Weights of a small GPT-style language model, trained from scratch on English Wikipedia.
Size: width 128, 3 heads of 64.
Each number is 50 + 15 x the weight over the matrix's rms, rounded and kept within 0 to 99. Layers, rows and columns count from 0.

# layer 4 MLP gate, 704x128, rms 0.133, rows 402-420, columns 0-127
45 68 67 75 50 69 51 69 50 33 63 58 62 70 26 55 59 55 52 47 55 46 69 43 58 49 35 61 36 53 37 21 34 28 57 74 45 56 39 69 58 66 54 35 45 30 31 28 67 44 52 74 58 18 37 33 59 54 51 54 40 61 73 48 17 45 52 45 46 19 07 27 34 54 56 57 44 62 38 63 65 44 55 33 42 46 51 43 58 65 42 75 54 40 80 59 27 42 55 24 48 53 39 40 43 58 89 43 51 52 40 65 59 36 71 68 60 58 74 48 60 46 39 69 79 65 54 44
73 32 62 45 50 56 48 61 64 37 78 25 77 21 79 47 75 52 59 47 68 62 49 11 60 62 73 43 67 66 61 39 41 58 36 36 48 39 56 26 50 57 42 56 28 53 65 48 58 75 36 49 66 67 43 47 59 34 71 49 58 62 41 60 29 65 36 30 48 67 52 29 91 51 26 44 71 67 45 85 62 45 46 59 46 44 31 60 41 20 25 54 45 65 57 47 40 31 53 51 73 71 57 38 51 69 72 52 79 30 26 56 50 65 53 62 73 44 61 53 49 27 43 62 39 42 46 62
35 64 52 47 43 40 75 42 47 64 41 20 61 56 23 46 42 58 46 69 49 77 61 70 78 46 46 40 56 53 53 34 37 42 59 62 42 31 41 75 48 53 85 58 27 80 78 49 30 41 45 40 51 43 55 57 28 62 73 65 44 15 51 35 20 59 31 52 52 56 29 67 38 35 48 19 51 39 49 17 35 51 63 53 34 45 50 38 38 36 45 58 32 68 49 58 39 69 53 42 49 39 41 54 32 54 56 93 39 40 52 50 53 64 72 59 78 41 54 20 54 49 50 67 60 41 37 33
50 40 74 55 54 56 50 52 66 41 48 33 48 49 69 43 55 34 11 34 35 47 58 30 71 71 31 52 56 78 55 44 62 21 67 52 44 59 43 74 63 52 31 47 33 51 64 67 46 30 76 19 61 52 63 35 15 48 44 27 27 42 61 39 86 39 44 50 38 36 66 54 34 41 42 55 28 30 31 54 39 35 81 34 54 53 24 37 15 56 23 65 64 62 59 55 32 49 31 34 57 28 45 51 41 46 50 48 72 61 35 35 78 36 41 55 22 37 34 49 49 39 46 45 46 40 55 54
39 60 34 44 47 60 51 45 62 31 64 47 27 58 58 48 41 50 56 45 42 87 43 49 45 55 11 32 63 41 75 70 41 51 36 75 65 56 46 28 41 56 69 36 38 36 72 22 44 66 10 58 46 33 60 40 53 60 44 75 60 69 45 83 64 47 45 40 38 64 55 29 09 44 42 60 44 45 58 36 59 60 61 62 34 45 37 38 39 45 54 58 57 57 37 65 55 40 51 57 33 28 40 35 56 61 58 63 69 44 90 37 63 65 51 30 60 42 55 80 70 62 39 54 42 21 62 69
24 56 34 46 50 56 55 42 59 32 51 46 45 80 19 49 53 57 75 44 35 65 56 43 42 46 26 41 89 53 71 56 23 56 44 61 52 49 26 30 32 30 57 21 53 42 38 56 44 55 66 24 44 47 61 53 43 70 33 48 52 35 58 62 41 53 51 37 59 59 63 45 49 56 51 51 43 23 83 44 70 54 72 61 34 43 34 47 28 29 75 71 61 36 54 33 49 48 69 49 68 36 28 66 57 33 34 24 64 24 73 59 45 41 74 43 49 75 73 67 71 50 39 43 41 55 42 51
42 42 65 29 30 56 78 77 57 54 51 62 50 71 51 43 70 84 35 43 53 09 51 30 31 44 77 68 40 51 40 32 44 39 41 18 57 64 71 51 62 35 36 65 56 71 38 43 57 61 78 87 55 42 57 60 37 88 51 47 56 48 05 50 51 51 42 61 54 57 38 79 59 41 37 58 17 43 59 23 83 44 58 48 56 23 44 46 50 25 44 64 49 40 88 67 51 66 58 48 33 33 16 51 61 69 59 34 49 55 36 65 53 41 43 35 47 60 59 25 42 58 57 72 42 42 31 43
55 41 53 65 19 25 18 69 60 62 60 59 33 56 49 33 46 38 69 22 62 39 70 17 44 62 50 35 47 66 40 68 30 36 50 60 51 43 44 55 39 72 43 67 51 55 31 47 64 35 40 46 48 20 47 39 85 47 55 50 54 73 62 71 61 18 37 44 63 43 36 48 75 38 09 61 58 34 37 55 36 50 70 70 55 83 46 33 62 52 54 46 73 55 40 48 43 52 25 65 66 52 50 51 74 38 29 44 57 72 50 39 52 33 35 51 38 64 54 53 71 82 55 60 42 44 45 69
78 72 53 47 31 46 21 50 49 32 76 38 41 49 60 57 47 29 57 44 66 80 36 41 68 40 34 51 58 13 55 38 42 45 56 50 49 49 49 44 39 47 70 37 33 49 52 33 51 38 46 53 58 57 48 61 33 54 39 53 41 46 54 59 36 29 50 51 49 49 91 50 51 30 48 45 31 47 76 58 33 39 28 69 30 39 48 42 38 87 71 62 62 52 65 73 25 39 56 57 29 57 51 58 57 62 23 64 70 49 48 50 59 39 37 40 47 67 48 47 58 36 55 58 49 49 42 56
51 56 45 51 40 48 45 31 57 34 73 30 48 59 55 56 37 95 32 33 21 55 56 39 44 53 64 52 49 49 58 42 39 61 31 37 25 47 42 27 43 39 58 75 42 71 16 37 60 44 59 39 24 23 52 49 43 50 28 48 49 41 46 45 17 57 65 66 30 59 31 55 56 79 57 58 46 58 65 35 78 58 61 57 40 54 67 44 13 51 78 80 66 59 52 48 90 69 94 90 38 54 31 54 42 57 58 48 47 46 48 85 58 62 23 69 78 71 13 53 76 64 34 62 47 51 44 78
61 56 46 55 54 42 52 56 54 34 68 68 54 50 42 46 49 35 82 33 86 43 58 55 57 50 39 50 46 65 68 90 27 32 24 72 58 62 20 72 78 45 19 53 09 77 63 33 47 63 46 69 71 29 36 32 81 53 47 72 04 44 53 50 35 65 25 38 80 50 60 32 32 65 64 41 52 53 47 51 40 42 79 68 64 52 35 48 71 33 62 48 67 42 45 41 68 58 71 29 22 39 53 50 46 38 33 67 53 55 69 56 52 38 79 38 32 53 46 47 55 69 66 69 63 42 58 56
55 55 48 52 69 58 71 63 66 51 23 55 53 71 43 31 49 41 64 53 69 66 37 50 36 36 33 61 39 48 34 55 49 59 31 70 48 27 67 61 58 80 25 46 53 15 54 75 22 35 80 39 69 72 54 41 23 63 71 70 33 38 78 48 46 36 67 61 53 43 52 75 31 47 48 40 34 37 53 54 66 48 38 47 57 36 62 44 45 49 61 35 34 41 60 62 42 69 28 46 67 64 41 48 53 36 42 62 54 61 38 54 47 34 52 48 43 39 51 56 53 46 38 70 46 51 53 54
32 53 32 42 47 42 60 49 60 56 81 58 62 47 44 62 46 50 28 52 47 73 57 41 49 66 33 34 57 66 49 54 54 60 61 70 55 15 57 61 53 50 50 51 18 59 47 51 42 48 38 52 49 36 53 52 67 53 53 52 36 54 44 78 32 56 49 61 63 50 37 57 30 00 37 54 52 29 57 55 55 75 36 63 52 54 53 45 50 69 54 54 22 40 69 52 51 52 63 56 20 23 48 52 45 56 52 54 65 54 49 63 55 24 54 68 66 45 39 52 57 50 40 67 40 56 43 44
55 58 51 47 55 59 49 49 59 34 51 52 44 51 43 73 40 37 73 17 51 84 35 73 47 24 46 57 76 38 50 60 51 65 67 54 33 62 34 19 13 63 53 46 34 36 37 00 44 39 41 32 80 68 50 48 58 50 36 44 54 64 28 46 64 23 43 30 46 24 81 17 57 11 45 38 26 69 67 67 35 38 48 94 36 45 36 00 36 72 54 75 56 65 33 29 57 42 53 85 38 62 52 67 41 27 41 60 80 30 70 39 34 65 82 47 51 99 77 36 56 27 50 65 37 37 74 56
37 37 57 53 64 64 62 56 79 63 32 57 44 52 74 63 75 62 65 31 53 79 75 75 48 29 43 48 32 61 65 50 48 59 59 29 64 54 47 46 48 59 49 52 57 67 30 49 39 37 38 57 56 38 56 30 61 71 64 58 72 38 52 54 52 49 33 30 32 77 42 39 48 68 53 50 45 46 45 75 53 48 69 35 50 69 45 47 58 43 32 52 59 40 50 55 36 83 42 50 63 52 60 61 44 38 42 61 35 64 65 63 59 70 39 28 30 67 65 33 65 46 60 55 73 55 56 61
59 50 49 63 70 41 49 57 53 71 45 54 36 48 41 56 32 43 39 32 50 20 38 76 53 58 19 56 30 40 82 44 38 61 49 35 28 55 49 59 58 53 20 40 57 42 69 51 45 47 70 37 75 18 66 29 51 26 57 51 71 58 58 73 56 64 48 66 43 55 38 71 41 50 40 60 68 32 25 22 19 65 49 51 38 55 51 48 62 42 31 43 56 40 16 32 23 63 36 66 49 44 62 70 75 54 72 54 69 50 66 35 40 82 28 43 69 47 47 71 36 88 83 54 61 66 53 19
55 51 69 49 51 51 67 42 26 66 66 35 44 37 68 42 84 39 40 47 52 37 48 96 55 29 66 55 24 50 42 75 62 21 11 21 67 57 41 72 72 51 38 48 36 43 54 55 47 51 50 43 13 54 53 49 47 55 26 40 54 55 46 45 13 26 48 65 42 40 63 34 53 31 51 53 23 47 47 65 76 23 44 34 45 63 88 54 67 58 69 51 69 80 41 47 49 65 37 54 32 57 52 59 65 67 80 54 53 43 35 57 50 63 48 46 28 37 35 37 50 84 65 47 27 22 43 79
60 58 75 35 63 29 73 55 34 62 34 49 53 47 43 62 61 33 64 58 78 63 60 42 64 23 66 09 05 69 43 70 70 30 68 39 41 42 59 34 96 58 31 46 46 47 44 43 57 70 22 57 80 46 55 49 60 69 52 68 44 20 35 50 58 38 39 48 51 40 61 55 28 56 57 62 43 66 54 71 58 61 57 47 46 54 69 66 55 29 46 17 47 45 55 34 63 45 32 52 45 37 59 44 37 72 57 42 55 34 56 46 61 57 50 57 38 39 48 38 39 23 25 80 67 09 57 52
51 51 44 30 67 29 39 65 56 46 59 54 57 33 37 49 34 42 38 63 47 50 66 94 29 41 50 54 17 46 44 48 30 40 57 21 63 25 67 76 46 63 41 59 45 58 43 54 79 70 51 63 62 42 45 63 67 48 39 50 31 54 69 42 40 73 27 66 54 43 66 57 61 52 61 32 75 53 37 54 42 46 54 46 82 26 59 56 76 53 35 30 46 44 59 59 60 39 55 37 52 41 48 48 56 78 62 50 43 44 44 40 66 61 54 45 45 29 54 38 59 62 63 84 56 42 67 87
# layer 4 MLP up, 704x128, rms 0.129, rows 402-419, columns 0-127
69 67 45 60 50 74 49 55 66 44 45 57 36 67 34 57 61 40 36 47 56 64 66 49 72 45 40 57 54 63 56 42 53 44 50 57 78 48 62 48 31 51 38 42 42 81 48 23 66 48 34 10 65 35 40 56 70 83 22 57 56 43 71 36 16 65 67 61 38 65 34 48 45 49 49 69 48 58 61 38 71 45 62 70 52 26 44 48 64 53 66 73 69 59 42 53 45 61 59 30 61 71 67 36 79 41 60 21 60 51 64 62 42 70 51 47 52 70 32 43 37 34 36 27 73 55 54 71
36 53 42 63 69 13 51 58 37 41 31 41 34 71 75 28 27 27 36 47 61 19 46 62 25 47 54 56 31 61 48 52 51 32 52 32 52 48 61 53 56 59 60 45 76 66 59 59 39 72 60 68 55 72 44 33 33 52 55 34 66 52 45 19 69 47 44 28 45 52 46 67 56 57 49 40 21 46 63 40 56 45 62 35 36 93 49 55 53 52 56 59 49 41 49 33 52 60 37 28 52 55 84 38 62 32 47 36 47 99 29 39 56 38 35 35 40 40 45 46 35 56 49 35 71 68 58 48
49 58 56 47 46 34 28 47 52 56 59 28 71 50 38 27 75 36 33 36 40 53 21 49 39 25 43 55 43 42 65 55 59 62 63 71 48 45 62 53 51 41 26 56 42 37 55 26 48 49 61 44 23 44 42 30 64 37 16 49 17 73 41 87 54 45 54 62 36 49 70 34 78 43 49 35 55 43 51 55 49 56 29 43 35 12 40 45 35 41 44 40 55 47 52 36 44 56 23 78 33 32 54 52 70 48 59 39 46 60 55 55 73 44 33 41 27 24 56 77 48 42 58 57 45 73 45 33
55 41 46 34 50 54 37 28 81 57 58 28 51 48 27 48 60 32 39 46 54 33 69 27 78 66 42 69 90 40 36 60 52 50 42 59 47 35 42 49 33 36 75 35 52 64 29 42 66 17 62 56 56 62 49 40 40 41 56 40 40 42 66 78 50 73 77 74 58 57 63 40 61 31 43 66 41 32 75 60 41 63 84 62 53 16 50 33 16 54 50 84 41 51 53 42 26 28 42 47 49 32 30 54 44 52 28 55 78 43 41 48 46 28 44 54 78 70 64 47 63 78 34 60 39 59 31 60
75 39 50 77 63 51 60 61 36 42 40 41 68 71 34 67 64 58 49 62 82 40 43 63 38 39 62 58 55 33 60 42 28 56 59 28 43 29 43 69 35 18 47 39 83 74 40 58 56 50 51 40 61 61 29 72 58 36 42 12 44 50 51 35 31 42 66 55 55 36 75 52 61 67 89 23 52 70 59 59 43 30 47 44 36 46 52 61 66 43 37 66 39 35 54 33 69 64 62 45 57 77 44 51 51 46 54 53 25 50 29 51 60 80 71 47 34 46 46 41 40 34 31 58 67 56 46 40
53 65 41 45 47 33 46 54 23 47 47 54 36 29 70 59 50 47 80 43 95 46 60 48 55 37 71 53 35 64 57 40 35 53 35 45 63 66 58 60 59 42 59 49 24 67 52 62 46 58 43 79 33 33 40 42 57 52 62 68 57 70 48 53 57 80 73 86 38 62 42 46 61 58 45 45 72 46 37 38 56 58 67 48 33 67 28 57 79 57 42 63 56 31 56 60 33 51 66 59 77 64 65 57 56 41 46 60 48 56 80 33 53 28 58 53 60 52 34 22 33 61 68 33 42 26 84 62
61 21 39 73 49 51 44 55 34 60 31 60 80 40 67 58 44 89 56 65 75 83 66 57 50 63 73 45 60 51 51 28 58 57 27 55 20 50 61 70 65 23 73 43 65 48 45 90 44 40 37 36 37 82 73 43 46 50 73 46 51 70 78 28 27 57 67 41 65 65 47 39 37 55 25 34 43 45 25 45 48 41 46 34 44 40 66 45 57 41 56 29 24 37 51 39 64 55 32 54 60 65 45 57 63 09 84 46 52 59 26 30 52 69 43 59 50 57 56 68 25 23 51 73 49 58 61 50
29 65 33 56 78 54 52 23 70 58 40 39 63 50 54 51 50 55 41 62 62 58 45 55 64 51 34 68 59 51 55 36 40 75 46 52 18 36 36 68 77 44 53 53 44 80 58 47 35 70 47 55 55 53 51 47 14 48 61 76 40 45 73 20 28 70 69 39 54 45 50 51 30 61 70 58 73 55 52 62 56 59 64 55 35 33 47 45 63 61 61 41 44 57 56 65 81 41 57 53 47 70 65 27 38 52 60 57 48 54 43 53 63 26 42 32 92 43 48 76 66 22 45 51 54 51 28 27
38 26 53 40 25 48 53 53 42 55 39 33 59 51 69 55 49 43 40 28 61 29 61 60 58 41 72 45 38 39 44 59 56 41 33 34 51 43 85 73 38 79 58 43 50 29 55 50 53 38 73 46 58 32 45 65 55 42 61 36 46 74 71 54 59 66 26 45 57 13 46 48 52 56 45 35 31 41 74 69 51 55 32 73 44 48 51 48 80 79 82 61 77 57 28 64 40 57 19 58 17 57 71 42 61 46 51 74 52 49 55 22 55 77 38 31 59 65 31 82 24 49 62 43 61 55 43 41
35 74 37 22 40 37 60 37 55 84 79 70 30 53 26 33 28 46 64 31 35 47 00 40 50 15 16 43 45 47 63 51 20 47 52 70 20 66 79 48 57 58 44 62 34 42 23 42 55 49 64 43 53 56 50 69 12 50 46 39 28 35 51 43 59 30 09 72 50 36 65 64 60 18 65 28 45 45 97 30 38 43 46 50 59 24 42 48 32 25 37 60 37 44 49 80 59 43 60 68 42 38 45 47 30 38 43 44 39 60 58 67 42 37 22 49 34 63 75 40 65 42 62 54 40 21 35 17
71 48 36 39 29 39 56 40 36 58 41 69 73 79 33 50 47 64 34 37 07 50 52 61 43 71 47 46 25 40 61 41 75 56 64 36 38 37 49 48 66 66 63 77 65 37 44 44 65 37 52 37 52 56 76 76 51 53 42 67 71 39 40 47 58 60 54 49 56 76 31 64 41 28 58 54 48 54 39 44 60 54 50 64 36 60 59 42 27 65 58 23 41 64 60 34 45 68 32 83 67 53 47 42 50 77 54 65 77 34 41 50 60 62 21 57 39 53 41 70 68 23 59 59 57 39 48 49
33 53 53 62 53 47 42 51 49 39 53 45 48 55 19 55 55 65 46 38 53 47 49 44 55 66 56 50 56 34 40 60 37 58 52 49 49 40 47 22 40 53 23 42 53 48 23 46 55 33 45 58 41 41 43 57 38 33 63 55 85 56 49 53 33 85 48 32 38 27 44 46 53 49 43 78 68 75 45 53 55 52 72 60 50 64 45 59 65 50 39 70 61 38 43 65 77 43 37 41 67 27 40 66 39 39 52 78 46 34 66 54 48 46 57 68 86 57 61 37 53 70 23 55 50 44 42 63
55 46 51 66 42 49 61 53 53 38 54 44 55 48 66 80 68 57 68 64 51 50 52 33 61 71 61 31 39 66 56 45 55 42 61 42 66 55 67 40 64 69 48 44 53 62 30 45 55 44 51 48 42 52 54 28 44 74 44 67 38 66 32 59 61 59 16 32 23 28 68 48 40 61 43 34 42 44 44 40 55 62 56 57 53 57 46 43 61 35 46 26 50 32 43 60 22 37 43 48 25 54 31 69 56 62 34 48 42 51 38 56 58 59 42 36 28 48 62 26 61 56 42 53 45 47 47 32
55 58 78 64 44 46 74 66 45 43 38 37 68 66 84 34 69 42 87 82 84 38 46 48 54 50 99 42 44 44 47 40 70 69 55 49 57 53 15 69 63 49 69 90 67 41 58 52 56 68 28 64 37 52 41 61 34 36 41 53 62 58 60 44 37 50 40 35 62 47 54 41 31 59 35 30 37 70 43 53 49 57 59 04 47 40 60 48 49 70 62 58 70 77 25 57 56 69 74 79 55 62 31 45 86 47 31 88 24 59 22 56 60 79 43 33 30 57 43 46 38 14 49 81 35 37 73 37
66 33 70 47 78 37 31 47 47 55 73 46 38 51 51 73 53 73 32 51 55 54 72 57 47 41 56 73 48 74 49 34 19 61 57 27 78 57 35 62 55 52 46 49 44 63 36 71 47 65 40 35 42 43 33 67 56 36 50 69 45 54 34 43 53 58 58 50 26 45 53 53 22 52 23 46 45 66 40 60 34 30 40 39 56 48 72 55 30 65 47 47 44 49 55 63 72 34 42 63 58 53 65 59 52 76 51 79 46 55 55 57 43 42 61 54 48 39 43 43 43 61 26 79 65 47 70 84
64 78 51 30 49 38 44 51 60 38 45 32 26 42 44 34 51 56 60 59 47 72 27 39 53 53 39 88 27 89 54 71 35 49 68 36 37 30 54 60 47 42 40 52 39 69 56 27 35 41 33 74 52 47 47 52 53 56 73 39 57 63 91 52 65 28 61 62 49 46 77 42 63 30 50 46 58 23 41 76 57 47 47 53 33 38 39 44 46 52 59 45 57 41 50 49 57 12 66 31 63 47 62 49 58 59 04 29 67 62 43 43 14 44 81 67 30 29 76 50 77 75 53 44 43 65 72 99
52 59 56 21 40 32 68 46 37 55 74 63 33 56 24 74 51 37 37 54 36 36 57 48 57 60 42 59 69 60 54 69 47 70 59 54 53 66 88 76 31 56 20 40 66 80 70 35 62 51 38 46 62 31 57 58 76 22 40 37 29 45 44 69 46 39 41 78 23 25 42 37 42 30 75 27 68 50 85 27 44 54 42 57 37 41 40 25 61 67 44 46 61 25 69 40 73 50 64 52 34 14 58 54 73 50 67 64 67 44 73 25 49 73 73 48 49 71 71 64 62 48 46 42 61 48 51 40
57 36 31 48 52 49 42 40 68 83 78 55 56 36 60 94 24 69 49 46 68 36 44 61 56 62 57 51 48 70 40 30 48 33 32 63 56 51 67 57 48 48 55 64 42 44 67 24 38 69 44 41 55 24 77 72 42 56 40 40 30 56 62 38 97 20 09 56 46 51 45 46 43 52 26 61 07 46 80 46 78 45 50 62 77 57 46 41 57 61 43 41 57 52 44 60 53 53 35 53 51 53 83 56 30 48 55 51 46 60 43 31 83 56 39 82 32 64 66 65 34 49 56 56 74 71 58 47
# layer 4 MLP down (transposed), 704x128, rms 0.128, rows 402-419, columns 0-127
58 62 62 60 34 40 67 51 60 41 30 57 56 56 70 48 54 59 34 57 41 58 50 66 39 55 48 46 24 52 62 49 49 44 67 46 50 47 68 43 51 79 38 65 36 23 45 40 86 58 55 56 34 42 31 35 63 77 22 46 54 56 54 46 40 62 70 59 50 18 30 36 46 30 53 55 49 61 37 45 54 16 66 73 53 24 24 61 63 39 43 68 33 36 42 58 37 45 30 35 28 65 45 17 98 41 57 09 59 46 47 56 47 68 68 75 66 57 38 35 35 46 49 61 45 47 45 46
43 39 60 76 63 48 39 16 72 55 12 53 57 56 42 28 47 67 67 49 33 76 51 37 40 62 51 52 53 53 43 36 71 44 61 41 39 83 48 50 28 45 60 42 54 51 43 72 52 57 75 54 63 65 56 52 61 58 47 52 53 39 57 64 65 37 34 64 74 41 57 53 59 59 77 46 51 39 34 48 53 29 58 42 27 45 49 13 77 76 37 81 59 66 32 47 47 74 56 68 52 56 48 92 60 57 39 22 56 13 66 55 66 52 58 36 48 75 37 55 89 46 36 55 55 10 50 44
53 25 44 35 48 36 29 35 33 43 57 77 80 43 54 56 54 64 50 65 52 70 55 40 59 55 46 68 37 53 57 37 53 35 34 31 91 61 39 55 47 61 62 47 35 66 44 61 56 31 67 36 56 60 58 35 64 50 62 80 16 69 42 57 66 58 45 60 62 88 49 62 68 20 65 53 61 57 57 70 35 55 35 41 36 68 65 48 75 44 65 67 42 32 61 48 32 27 61 46 37 46 48 61 38 48 59 38 56 34 53 52 52 37 57 54 65 53 49 39 93 48 71 23 69 44 69 68
60 45 52 37 51 25 40 59 49 56 47 39 71 86 66 49 30 80 51 36 52 31 49 47 52 37 41 65 46 52 73 84 88 54 42 44 76 42 41 69 50 44 51 63 37 29 59 50 57 82 44 45 65 32 41 39 38 41 52 54 93 26 79 53 64 52 39 62 33 50 61 55 53 27 55 43 40 66 48 45 51 29 62 43 38 71 56 54 54 41 43 81 70 44 73 52 41 69 55 77 55 60 29 00 61 62 69 37 49 86 28 25 48 60 51 55 40 49 47 40 07 42 45 49 62 62 49 68
65 65 49 55 57 45 71 48 71 70 53 58 55 76 63 40 48 71 55 48 49 45 49 49 53 58 49 44 84 34 62 51 43 35 36 49 31 36 33 59 68 47 54 67 52 80 82 52 55 45 71 23 50 34 33 66 57 52 51 41 57 03 50 61 37 43 36 63 37 15 57 50 41 52 56 47 53 72 41 31 61 38 52 64 45 38 22 42 42 24 51 36 59 43 46 34 40 69 49 51 43 43 15 99 78 51 30 52 47 42 43 70 93 50 46 49 35 56 42 57 56 77 37 72 63 52 40 38
43 55 39 50 65 54 58 32 19 41 26 93 47 32 52 74 52 35 60 58 70 60 47 28 56 29 54 39 34 57 55 54 49 51 39 39 54 88 74 52 29 45 55 52 52 82 64 41 16 26 50 63 49 56 48 63 46 67 47 39 56 71 47 47 63 56 67 50 46 17 26 48 62 50 81 59 67 48 62 51 55 34 35 66 41 46 49 33 68 40 62 51 45 57 65 54 56 49 35 25 26 62 38 82 80 51 47 37 60 35 81 80 28 59 20 59 57 39 59 49 54 52 36 54 38 35 47 51
40 32 66 85 51 99 67 75 57 54 53 77 53 65 40 63 25 52 33 24 33 50 48 54 73 50 65 59 58 57 42 61 37 77 57 39 47 60 34 49 80 70 51 66 54 54 77 40 10 41 44 60 77 53 62 51 40 40 58 34 55 52 34 48 18 44 37 42 75 32 46 72 55 50 50 59 59 45 56 44 63 60 41 56 22 47 25 59 54 73 37 58 67 78 32 61 49 32 47 47 27 45 70 99 48 60 37 60 53 17 55 29 43 65 50 44 74 52 57 37 39 48 54 50 55 46 16 60
84 40 36 62 32 17 20 52 69 54 50 62 47 66 50 32 37 53 56 57 45 38 56 56 44 42 49 77 27 45 68 56 52 44 48 57 46 71 34 69 74 48 56 66 38 51 58 27 54 37 22 54 37 20 49 71 37 38 42 57 54 35 49 72 45 42 52 58 77 57 58 78 68 55 30 53 58 40 38 46 41 11 67 79 51 64 36 50 70 50 50 48 48 71 42 34 42 38 63 82 42 62 70 70 42 58 50 40 40 55 41 39 72 25 50 47 58 50 63 55 73 61 62 37 49 52 48 50
46 39 44 30 53 17 67 65 38 40 48 64 54 49 45 80 48 57 40 55 53 51 63 54 62 44 40 42 44 46 58 26 48 37 31 36 50 58 57 56 65 52 49 50 44 23 85 58 54 39 83 45 77 37 74 48 38 57 35 77 49 44 58 56 55 45 36 54 25 52 51 39 49 71 49 54 46 47 27 39 35 16 60 44 83 62 52 61 88 95 54 55 57 33 28 47 52 73 31 66 40 50 68 51 42 32 51 58 64 44 48 31 54 77 55 09 53 42 45 61 00 35 41 52 71 60 48 47
39 23 61 60 38 29 47 50 76 70 56 63 51 61 42 58 39 38 67 63 54 36 46 44 40 31 19 40 71 32 52 81 45 68 48 75 54 22 58 51 37 34 65 48 55 61 32 70 55 29 57 48 42 30 63 65 79 43 34 62 58 37 74 53 86 45 50 72 31 51 48 42 56 60 21 61 45 54 67 53 64 62 47 50 86 48 54 62 39 39 32 55 66 38 59 55 66 39 61 69 52 37 44 42 19 39 84 69 52 46 39 56 55 58 76 77 11 91 61 38 15 23 59 62 53 33 37 08
60 48 56 75 21 36 44 35 51 54 50 57 64 59 54 25 25 33 63 46 37 48 79 71 45 60 20 33 49 16 67 43 26 54 59 82 52 42 49 66 64 55 53 67 34 48 56 21 43 61 26 45 37 24 65 50 56 58 49 48 51 51 67 61 71 58 39 67 81 52 63 63 34 30 64 30 53 35 64 41 33 37 79 55 55 45 30 36 61 63 45 37 42 31 52 49 52 63 55 43 54 52 60 71 40 32 49 39 61 32 73 38 71 16 66 38 30 36 64 52 74 38 55 79 26 39 31 63
42 19 63 62 49 45 57 44 49 60 47 52 79 51 29 49 60 62 44 71 49 50 52 28 34 53 35 76 45 49 28 55 45 53 52 43 46 45 27 71 53 39 70 59 25 63 36 62 20 45 62 67 71 65 58 20 52 53 33 52 48 40 55 56 62 59 27 53 51 62 67 47 35 75 34 68 44 38 53 53 58 60 38 41 85 39 66 32 22 62 33 58 55 56 52 57 47 74 60 73 46 49 48 68 53 24 57 55 62 60 47 52 44 46 57 50 42 46 33 38 52 12 71 47 52 44 52 55
50 37 70 47 46 36 30 57 39 49 54 40 55 73 31 55 50 43 38 73 37 50 74 42 45 34 45 49 52 35 64 43 60 44 34 27 51 72 68 35 59 67 61 62 52 44 45 47 47 49 55 40 59 58 37 41 35 54 54 40 67 39 55 38 29 48 52 31 62 25 50 36 60 41 54 43 46 68 69 51 73 30 23 56 41 54 53 50 54 31 50 51 55 25 32 30 43 50 55 59 50 57 51 76 35 45 44 28 31 69 57 43 69 57 17 37 55 45 69 39 54 49 57 58 54 70 33 60
50 52 51 34 41 49 43 53 48 39 49 54 44 46 40 58 69 58 71 86 79 48 53 38 36 33 65 44 63 85 53 57 34 58 62 81 64 32 53 57 62 65 82 62 56 77 64 73 40 33 47 53 34 52 27 47 52 60 30 70 28 00 60 37 57 42 74 50 44 56 59 35 39 57 45 36 52 58 51 35 55 46 35 83 32 50 04 20 03 70 66 41 43 36 68 59 62 76 52 77 24 52 46 70 51 52 65 66 32 60 82 61 51 77 56 30 69 35 52 80 83 05 57 48 21 65 90 64
68 68 16 62 47 39 61 38 65 54 61 56 51 36 52 31 52 42 27 17 39 48 36 30 39 56 54 49 55 53 62 43 66 54 49 52 37 32 55 55 39 61 53 48 34 42 62 45 54 53 69 73 36 29 36 60 44 21 48 25 66 71 51 42 70 52 51 47 54 25 58 52 49 58 48 45 52 39 42 40 54 62 36 70 47 53 35 48 53 55 78 28 55 45 30 43 51 61 20 33 51 31 45 29 45 59 85 76 58 53 42 48 54 55 44 44 74 38 38 57 69 49 46 54 52 33 54 32
32 53 74 42 33 67 71 51 56 48 57 44 66 41 61 49 42 45 49 27 39 52 83 68 58 65 66 72 65 27 47 43 35 35 61 75 50 56 56 41 55 31 27 45 34 25 55 48 84 52 53 38 41 39 46 58 79 62 77 61 36 52 59 49 35 37 61 47 73 40 26 38 52 99 62 70 50 18 17 45 56 46 57 70 53 60 34 82 35 64 73 53 48 45 57 37 70 57 31 53 41 45 57 76 38 33 42 65 36 11 43 21 52 49 57 49 55 67 23 33 23 58 51 52 60 64 27 32
33 45 53 62 39 37 41 48 54 46 41 78 65 57 30 54 65 80 40 58 37 52 46 64 36 47 49 63 17 74 07 66 48 59 44 39 78 75 40 49 76 78 45 58 29 46 59 92 32 43 62 63 65 62 75 67 33 67 65 95 24 57 42 24 62 49 72 59 39 59 42 55 22 46 49 41 22 66 59 47 47 13 60 39 50 48 59 35 48 46 56 67 54 60 46 39 49 18 63 30 70 64 71 56 33 45 48 41 70 67 25 51 59 50 50 64 45 41 50 46 17 51 56 85 40 42 22 54
54 47 39 37 45 23 37 54 32 40 26 27 35 53 32 71 88 54 59 51 47 66 55 71 44 50 32 69 39 63 40 26 56 53 38 40 43 66 68 71 26 55 54 64 58 28 81 44 62 17 41 53 69 51 33 62 74 32 76 47 41 25 51 52 45 53 84 54 33 39 59 49 34 52 66 49 52 38 47 37 17 69 73 39 48 45 49 35 39 59 56 74 31 53 63 32 42 34 41 50 36 69 50 35 50 78 35 25 61 40 66 40 61 52 23 49 62 53 32 33 33 75 51 61 62 58 31 52